Weights of a small transformer language model: 1.64M parameters, no biases in attention or MLP.
Each number is 500 + 50 x the weight over its row's rms, rounded and kept within 0 to 999. Layers, rows and columns count from 0. Numbers have three digits each. The size before them is the row's rms in percent of the matrix's.

# q: layer 3 attention query, 128x128, rms 0.218, rows 0-127, columns 64-95
# k: layer 3 attention key, 32x128, rms 0.196, rows 0-31, columns 64-95
# v: layer 3 attention value, 32x128, rms 0.209, rows 0-1, columns 64-95
# o: layer 3 attention output (transposed), 128x128, rms 0.175, rows 0-1,32-33,64,96, columns 64-95
q0 083:465488520582487501453464358508475497573465541436533541477496530496440548407459489505577512563522
q32 088:483543480564522596436542367509449518586452568486502534500561466463529484381427610486467486498572
q64 036:491500531484560480465542488505405557566499451535490587479525576574453477487506548505523453433509
q96 113:435550533553507574476540388444529562577500522457480570462561524470536460380459593499516448525529
k0 077:419511452499482429509445414503491520558556615520568508547526501516524560439489489471552448565445
q1 075:394449502442547606488457560553604526466532480452421451573527505523548424487527496503481547480525
q33 080:499469514503487481454523535455647508426459459387532493547442580506454402493501566468492505518500
q65 033:475494527483566540533646459458608499637547496447504444448525492546564532500499493467535493462604
q97 090:515493551475549533385461579480562558440460437457551508521474513576452450544521518460499474566553
k1 084:510516582459491568435436522450589457566458555508466562512499570455511410413429518434522437516506
q2 073:462517556473528577480491576525463520437490542509463441522489511470505428459526625557461488392564
q34 082:495482529436450546509480460522554614460531509440473563494495580605512431520581521497492456493566
q66 041:506497483510588572530593428474552562595524526424479600403528499466579472487508579518496509516622
q98 095:517450532468505581471481437497462567454491485418506462456476535615464459507584576544485420441523
k2 086:552518580425489583488424582468568476524445456463431533493418509478504386512536539475437500441543
q3 067:470436437482538502527505463499594544427530420442561483439531522505551443510494458402544464542518
q35 078:397458437466606512588422514559453536491646448530479492431416601527517630570483479467506462505496
q67 048:531494423492527525512560463482669444530513500519509532479435423513530519521477532496469612565451
q99 089:427460449480464461554555470505592451537595494499545442529491569495542491617490497425517477485447
k3 102:536518463412472450489557595522468542501491569465464531448460522536506441534512468526390523508533
q4 102:468453356464469451538566510484576477455542519524499511501509517513504462577517474481524512515461
q36 094:528566440495607498559577530363585431575500444451482501561484546435494495569482543573474475543417
q68 075:487471479432591568479523449495568541606556496460450553495452492570532537533577503501487479576509
q100 086:480521468512535510477480414486564516370471534527514490517444438445504422507475558477466523523505
k4 085:502442537495543517498470384507498479574605528511550563547535430530462540463498458434600501511426
q5 073:498550488489442420429469488504500479535459460585580411514416535471468559510487527474546497508402
q37 070:516605460461476455476493407533500467565523503541529536500536512491519510462526435421508474570380
q69 051:434508469579463413495374383497489473541550500542509502482404521507532573509443479483590516521417
q101 078:468614511501424376572497549420494505542496498502489477494524513483512584512488438482554525484391
k5 085:456476427527470466515531436504432469588544467523549575448462486611538508477521472537514513567491
q6 060:584438540448521490505488538550504510396542525493467453524503451472455462536464514467508494488567
q38 080:569422488500423512532524614471477516492484565496460512423500471486484443541506494554458471451582
q70 096:581450540425498554441531619500477597465451526485422460480550503482430491497564473504481469476614
q102 067:548426532475514551513424542576515582429501553536470504556445426486488477496545550550510478522549
k6 112:516536611467476574455462578463548580467398481501496444496459560452493483517452554454423517462576
q7 071:471415427468438522559524630431521518514518542512471449545492424540529481518573486544537463528503
q39 068:516428466450595597503582585538466549483512475486446383424434580523560441477502526542461555495534
q71 086:446510512556490585475453352515478529544608520490519560505471478545550505562466525484521485549469
q103 061:502507501477464526430423505482477460445497508542443446566504383569573446557474509540430501532603
k7 122:532534544430498501464481566438521464466453476510505433511499473378523456582512508491468525454578
q8 079:448559471472487503533545397417562466531503500476504523532517487512563515550463487558530456451561
q40 071:412435498544483532577507491534636477536532454554463450438489547533525521496475485545550631529600
q72 082:494432488559644567521497417453467492552537469480564580490507503547478523428438499505547507583481
q104 064:544520505539469512560587431518497473498442570442548512507552475512534435565535547444518555565482
k8 088:538557474539492491549602503572558460421496412503575481445554516572584478495519549423457488527510
q9 069:467531440523528498489549406422457473544667489516582503516491548551496572448483505450609507497471
q41 074:443593471470507382510506463438481457568524449502585509546546513537538574455469348497528495527412
q73 123:414482470584541476528477325489450490550582499540564549474503493508532523471407516472536491462395
q105 068:447532449514504518571571442469494460559576433569506520515478457510507548534595469404519479567466
k9 164:436410470551476473472534409515480438566549434477497518511493421541473516474498475509546503533406
q10 089:549560564548449500467485453442506529489505474607529551504505479397516546492448404452510503508460
q42 064:552477480524477442480576560515496411537462493578514492556486396495478547450531518486530492508529
q74 107:484477538435466475460438566537465451412471417513414425506416517415403516469586523488489464563519
q106 071:471537472538472491485500509345504515498556464546506523503514467511504647477437489453466449555501
k10 107:411612525476558401467502508481432545551501483425477496604491569537476538480513492478571485476510
q11 113:487515530632444539520493498461472355431529523459497514590545468407500559586457579534440524531400
q43 082:465520466514463542441566481464496542498443527528446455587530475451568642524444422539521515451464
q75 091:441499547501486531493543660508513561537491547497524486533539527488517506489461516507466481486609
q107 088:566492508476521501459388536394505409432492522495545457555560493488520516441418484465481532491372
k11 083:541522576435567522607547501464469592458460479543543456438502492475416538558529420522496492414572
q12 101:485476459493562571492571598477426455480577461434484426567526522530464402414485482508508551512560
q44 101:511531378442547481456560604555516489446476524530448397543439533439540567436561546566533504545470
q76 114:590546534450492488489543490497489428524568479469448409482504507445591398480534499502457447467457
q108 100:434405583515456467477485531539446472516509526563460421575529448523499532540544539435509459491563
k12 092:529523510507453423482464484484490512545463521469521480547500481477505505507398501436485434512476
q13 118:415401499548449614577392464544490435506549529492540497572457561500550402546456533501478534488509
q45 079:422451536486487499492631506418453437418534553484514515525505425566475485582459451527515484462569
q77 079:517484535413405535510467515476475470450534499501435436559445440412487416425446558521428528484576
q109 095:511449523488402514542443431512451436546565598492511479526451514471565535518468523586491449484550
k13 090:490604482576435489489495422497467530465510587593578528544532528520529453518509607476436414546439
q14 125:502416465479514459538441525462532495479535505442551573483486499487553529434450489528451545548532
q46 145:474435565490584570448494498513424600483503515499566479522465565528487500513474608504523486470395
q78 152:529461539467562595466553494462605505425518561481459495511536530454458374429461549496514579489471
q110 152:503447440455525545549586578527575417415554510480501580458460540583534438483477554571449512479443
k14 109:490496513390439555456514517488477490443450532507494495537557484485509382504519547498562477544557
q15 100:368428573414503503443438460567507535392543524492540532541551449428506449476580570514533522472491
q47 084:464499517483535548546460491529479508456507492510490509510544550508469646570489523454611520517430
q79 098:446496485437473442441471538550549513510418592517473394517481502477541544481473545575539479490445
q111 098:514449557471526569517535533487559529452515497414519501500485530472465453485470516557454529483546
k15 103:481517449512466515620505412473547449559471502542547441515497472608523454538467533607469523543501
q16 127:523479541499484464513388494567453558613565526487572466585488557453563474475523516542558485496514
q48 154:600589559499514515505499472446505575480458542478480496497513577484427608523475378493535570520490
q80 129:471468466476472509551565677485594521437495493491545556531587493496490441404511537523482576523423
q112 116:498423436494468575566433487554493499455519583538486458497427591477500417515520500569445486483467
k16 104:555593514507480477511554539504463436504389513485497474394489462517457428409488461404513476534539
q17 161:595502465502530586543536484505610473433496500508448553455542392574485412428438507494441494539459
q49 157:524559501463572455519551466422471474517548464493450558520520465492439528477495404484454524543437
q81 138:457449543552596545449444444527456571518455417512532575502430582472480516433555392441537554517498
q113 155:536557497437532458441603551492492439432410446481496584537437482614454429454542474543511494488465
k17 113:518543483456473526495562493488535532568479546529558583524571465505474476457455523572538518470537
q18 145:578494431468488548509625515464650467484471480512459428454588521525502396495518571491501513557490
q50 096:437551490561609552453542432530466466561514425445455507475503525424494474559517603396545512520459
q82 129:479476486495486525538626556424650539496523566484429466478563540476505438558434478552481503482502
q114 099:437512486503452579553552520503520533524579506486556437530523480498417465512553486505475488444462
k18 103:521572462490541476604528555509507445517499527493466538513459560522511466548519458478442532546459
q19 098:494524468533443558575486542469428447547542476483533504485542446480501423410534486543502485468525
q51 094:493453483492539551471517472425511519517570430504516428647482476400511586536432559526526463413543
q83 096:489538527532463398504459551527500551498418516510598561512520469462481536381573537476496411442486
q115 094:514458476500469542459575515469582482469504517480544484451474479457576543514446502499459386520523
k19 089:526412452491496525557489513553601487442546576508518535557469552480523409520523507540505504563453
q20 098:523466426530613507548517454460401539459489467476463459650428556487463553540448477430462545541524
q52 094:439509511566564528488436485423545455478477395492456488466483591433549561545473429559455535486557
q84 099:570509435488582487520598478519664528465494446497509512457518527475479487365478544515545533557532
q116 085:500495573534514564484555499496557439459523518524494489471460474414484507576443578547546443576445
k20 098:470475462518417460521533557540511502540452568501523481525540569462490562479542486595389523489527
q21 101:507562515544492474444500529437475553479506530495536483525518465519495460483493496457438454492365
q53 119:523526458519476445469562538451527507580474475405454465547582561495535635518504411371538489520482
q85 152:506526542518471415474469435551413482589488490535568467475443512534492646507491513496542508534450
q117 110:467592487459504580466510570452479477435449450535519453447504475531521567494566507516536502587476
k21 100:548551528610499451487428525541410524517539542439492522549477531518519535457490427525507432586576
q22 097:631443468542433555503459438479571426510529522526483507530447601519532431578483516441488517550507
q54 092:489458492497577533551488533429546574447638446485535486546406462520520498410440509482428559457590
q86 098:507456501396461461488436597417528500504551607517494535538492513493504496572588542489579530498565
q118 099:571480527587404539494460420514481496441545564544511538474504524465496401548548466519493456466461
k22 102:527512492466430497650456582514471471482411537543540415500555430406478477523563549590459456461564
q23 103:453465483613474525593515411528483473556545479534523516497464524465455478506554491545528475424380
q55 099:537554558521489544480550474522472437523411503507460496494566551467444581483535515463494537429457
q87 096:513549529483429409480496488509583415509511451523589426514442443522525494376524593515495448544503
q119 101:524512542531498573531464400477504489440504470501465413499461343538430605555473528503513452470515
k23 101:471445534533528492394426439489470534595525397518482443600433510502522471436505463535525483514524
q24 104:437439497528594512504483571419481475536511446487455564542587408429506493506534451487494496471470
q56 087:486599546517581528535534532465538517517505507628457534342502580495526459552388560481477440473485
q88 093:483499479440475533389501567433558511515544489503460468444440477494524506509499482432540421489528
q120 090:415420491493596481519454490393534555522535614457408467442563549485435448541449547523480503474519
k24 116:499382441468515581451396499586490454446566532497539536507447517541489497431540444523460503519596
q25 109:451451628416526527454427518463565516559473444414550406508489454501562492540521503561629479498556
q57 097:506447479555571565456559508487478542573436529598515449509552511564446504403516498497559550427471
q89 085:541459452494583607517484413552533516458514699468476517467486482565546473483401491411470449504441
q121 108:463454467503529577467489530468527502469540515456412536457481440448536415479451489531510594465532
k25 086:507500529537504541564536533502481541472562489401491587454496474554517411565501458522494520428502
q26 096:546529537528445508488612464544536415458597503453481560462421496363438485507456532420495525537513
q58 103:418503431513487549530575477450606489441493547440557530449467486524610425476555523488561462466501
q90 106:552535538401459447513549433490546513554439469444419551467559488487512576516476465499519544485470
q122 088:451596527553469496492463499570431480574502533517507535546564467517512536478470530385550561490452
k26 095:447494551429535541499473508509553356450520446499430549490560592410524435507444529590497542504472
q27 105:538452376531544439517535501486544483531532510507500405491531543513531569438528479368558498509492
q59 079:495419471592574598486498526513436529496555565577481506473518533453590381472572507470512393440553
q91 096:570411446562551483484383541582485549559500484510464516438500532445539542440466523541520531505452
q123 086:592547460519509541522533500497460488477562536535500354575460541438479511455469559482493511566541
k27 081:490573517428493468490606479554556514532399457405424583532453483606457559474479511570513453532473
q28 082:521485494440546403550454551483444514429604472450513555519514524497456519463465561503523589503466
q60 087:507515426403515463477515593414590467561526485546472438507424542492542461357507553518575538514495
q92 095:582516483492408468539464502493490509499459425516469437519490551437514487537513586501500468505454
q124 085:582498430515452527533554522484558457484394461577436496471523438550525453470493558518529523450426
k28 084:561589482558488468556526601518524574564465551470512576472538510515529522526489423453544527428581
q29 122:506503436496526579552542469453450510474429597490469472462498501630467541475539512397438522480513
q61 095:503521403406503442496453513526550630502439477427458496451572485454509572489451468420488437534495
q93 092:506560558495457581495600450438470461395479595486497461498476388548537539513503453407521476462491
q125 080:529514498523417592498538463401535535486498516445478443492497538575517450483475474463455467474459
k29 095:473553544486482531513543505486533433609463429453523538545564517562474483504436472507582482530464
q30 128:512443470499548520433393560423583518395497518569510523518523441476440474474484491431506507515444
q62 170:481435449505545551484579507540512502500510504441513585501542509443558417424493602449481523494483
q94 127:469409477550550500528523388505384439478535507539523575433536464419483516506486512548422562498474
q126 124:524466576523507493535504503498529494543460431523518481479488403485540475483554544469481544497567
k30 096:411449443517500477524499569641598532517516601465513502525493443612507431486554528492477436481489
q31 116:468510431524442476556437509508525396599496462456490458523477479548474537485494499535507506526409
q63 098:537515565456516495447550494465529567518409437455523489484464592508437603600472539492489504574364
q95 107:484493491459538541575463547498580523487472435529453484399603466492422411471457554609547560495553
q127 142:568452446514506485535496504500577451485521521407544479481483485428515451553518553511499512546508
k31 106:401578495471486512515473560567504538531505542511465551493566590434475544517454481526413515501521
v0 094:496550518502502441502557554464429547451533557520459526565457515550572463557523506432505493446531
o0 103:508475484551526529493441460531491488575419499478510492561577402570445581536561477599620499477474
o32 102:515546574443462484561509528507439563550420493475406519438526577538579436431563490516549424418496
o64 091:579470447571422432498550532468519433569521449544512525445453526460486470428503519438514537439489
o96 095:556520449531411434514442543473470466521554540547530519453450523462531527447471438422418570555426
v1 111:447498478412390410520483490529543627555503464600554477510495504510471580515487460610561581527540
o1 092:457460495478446493463477538488427536545465404446600490556473588554513460546486504486428523449560
o33 083:528516575523469457561415489460364486558502552542468417549507515448411474446483419516567503505435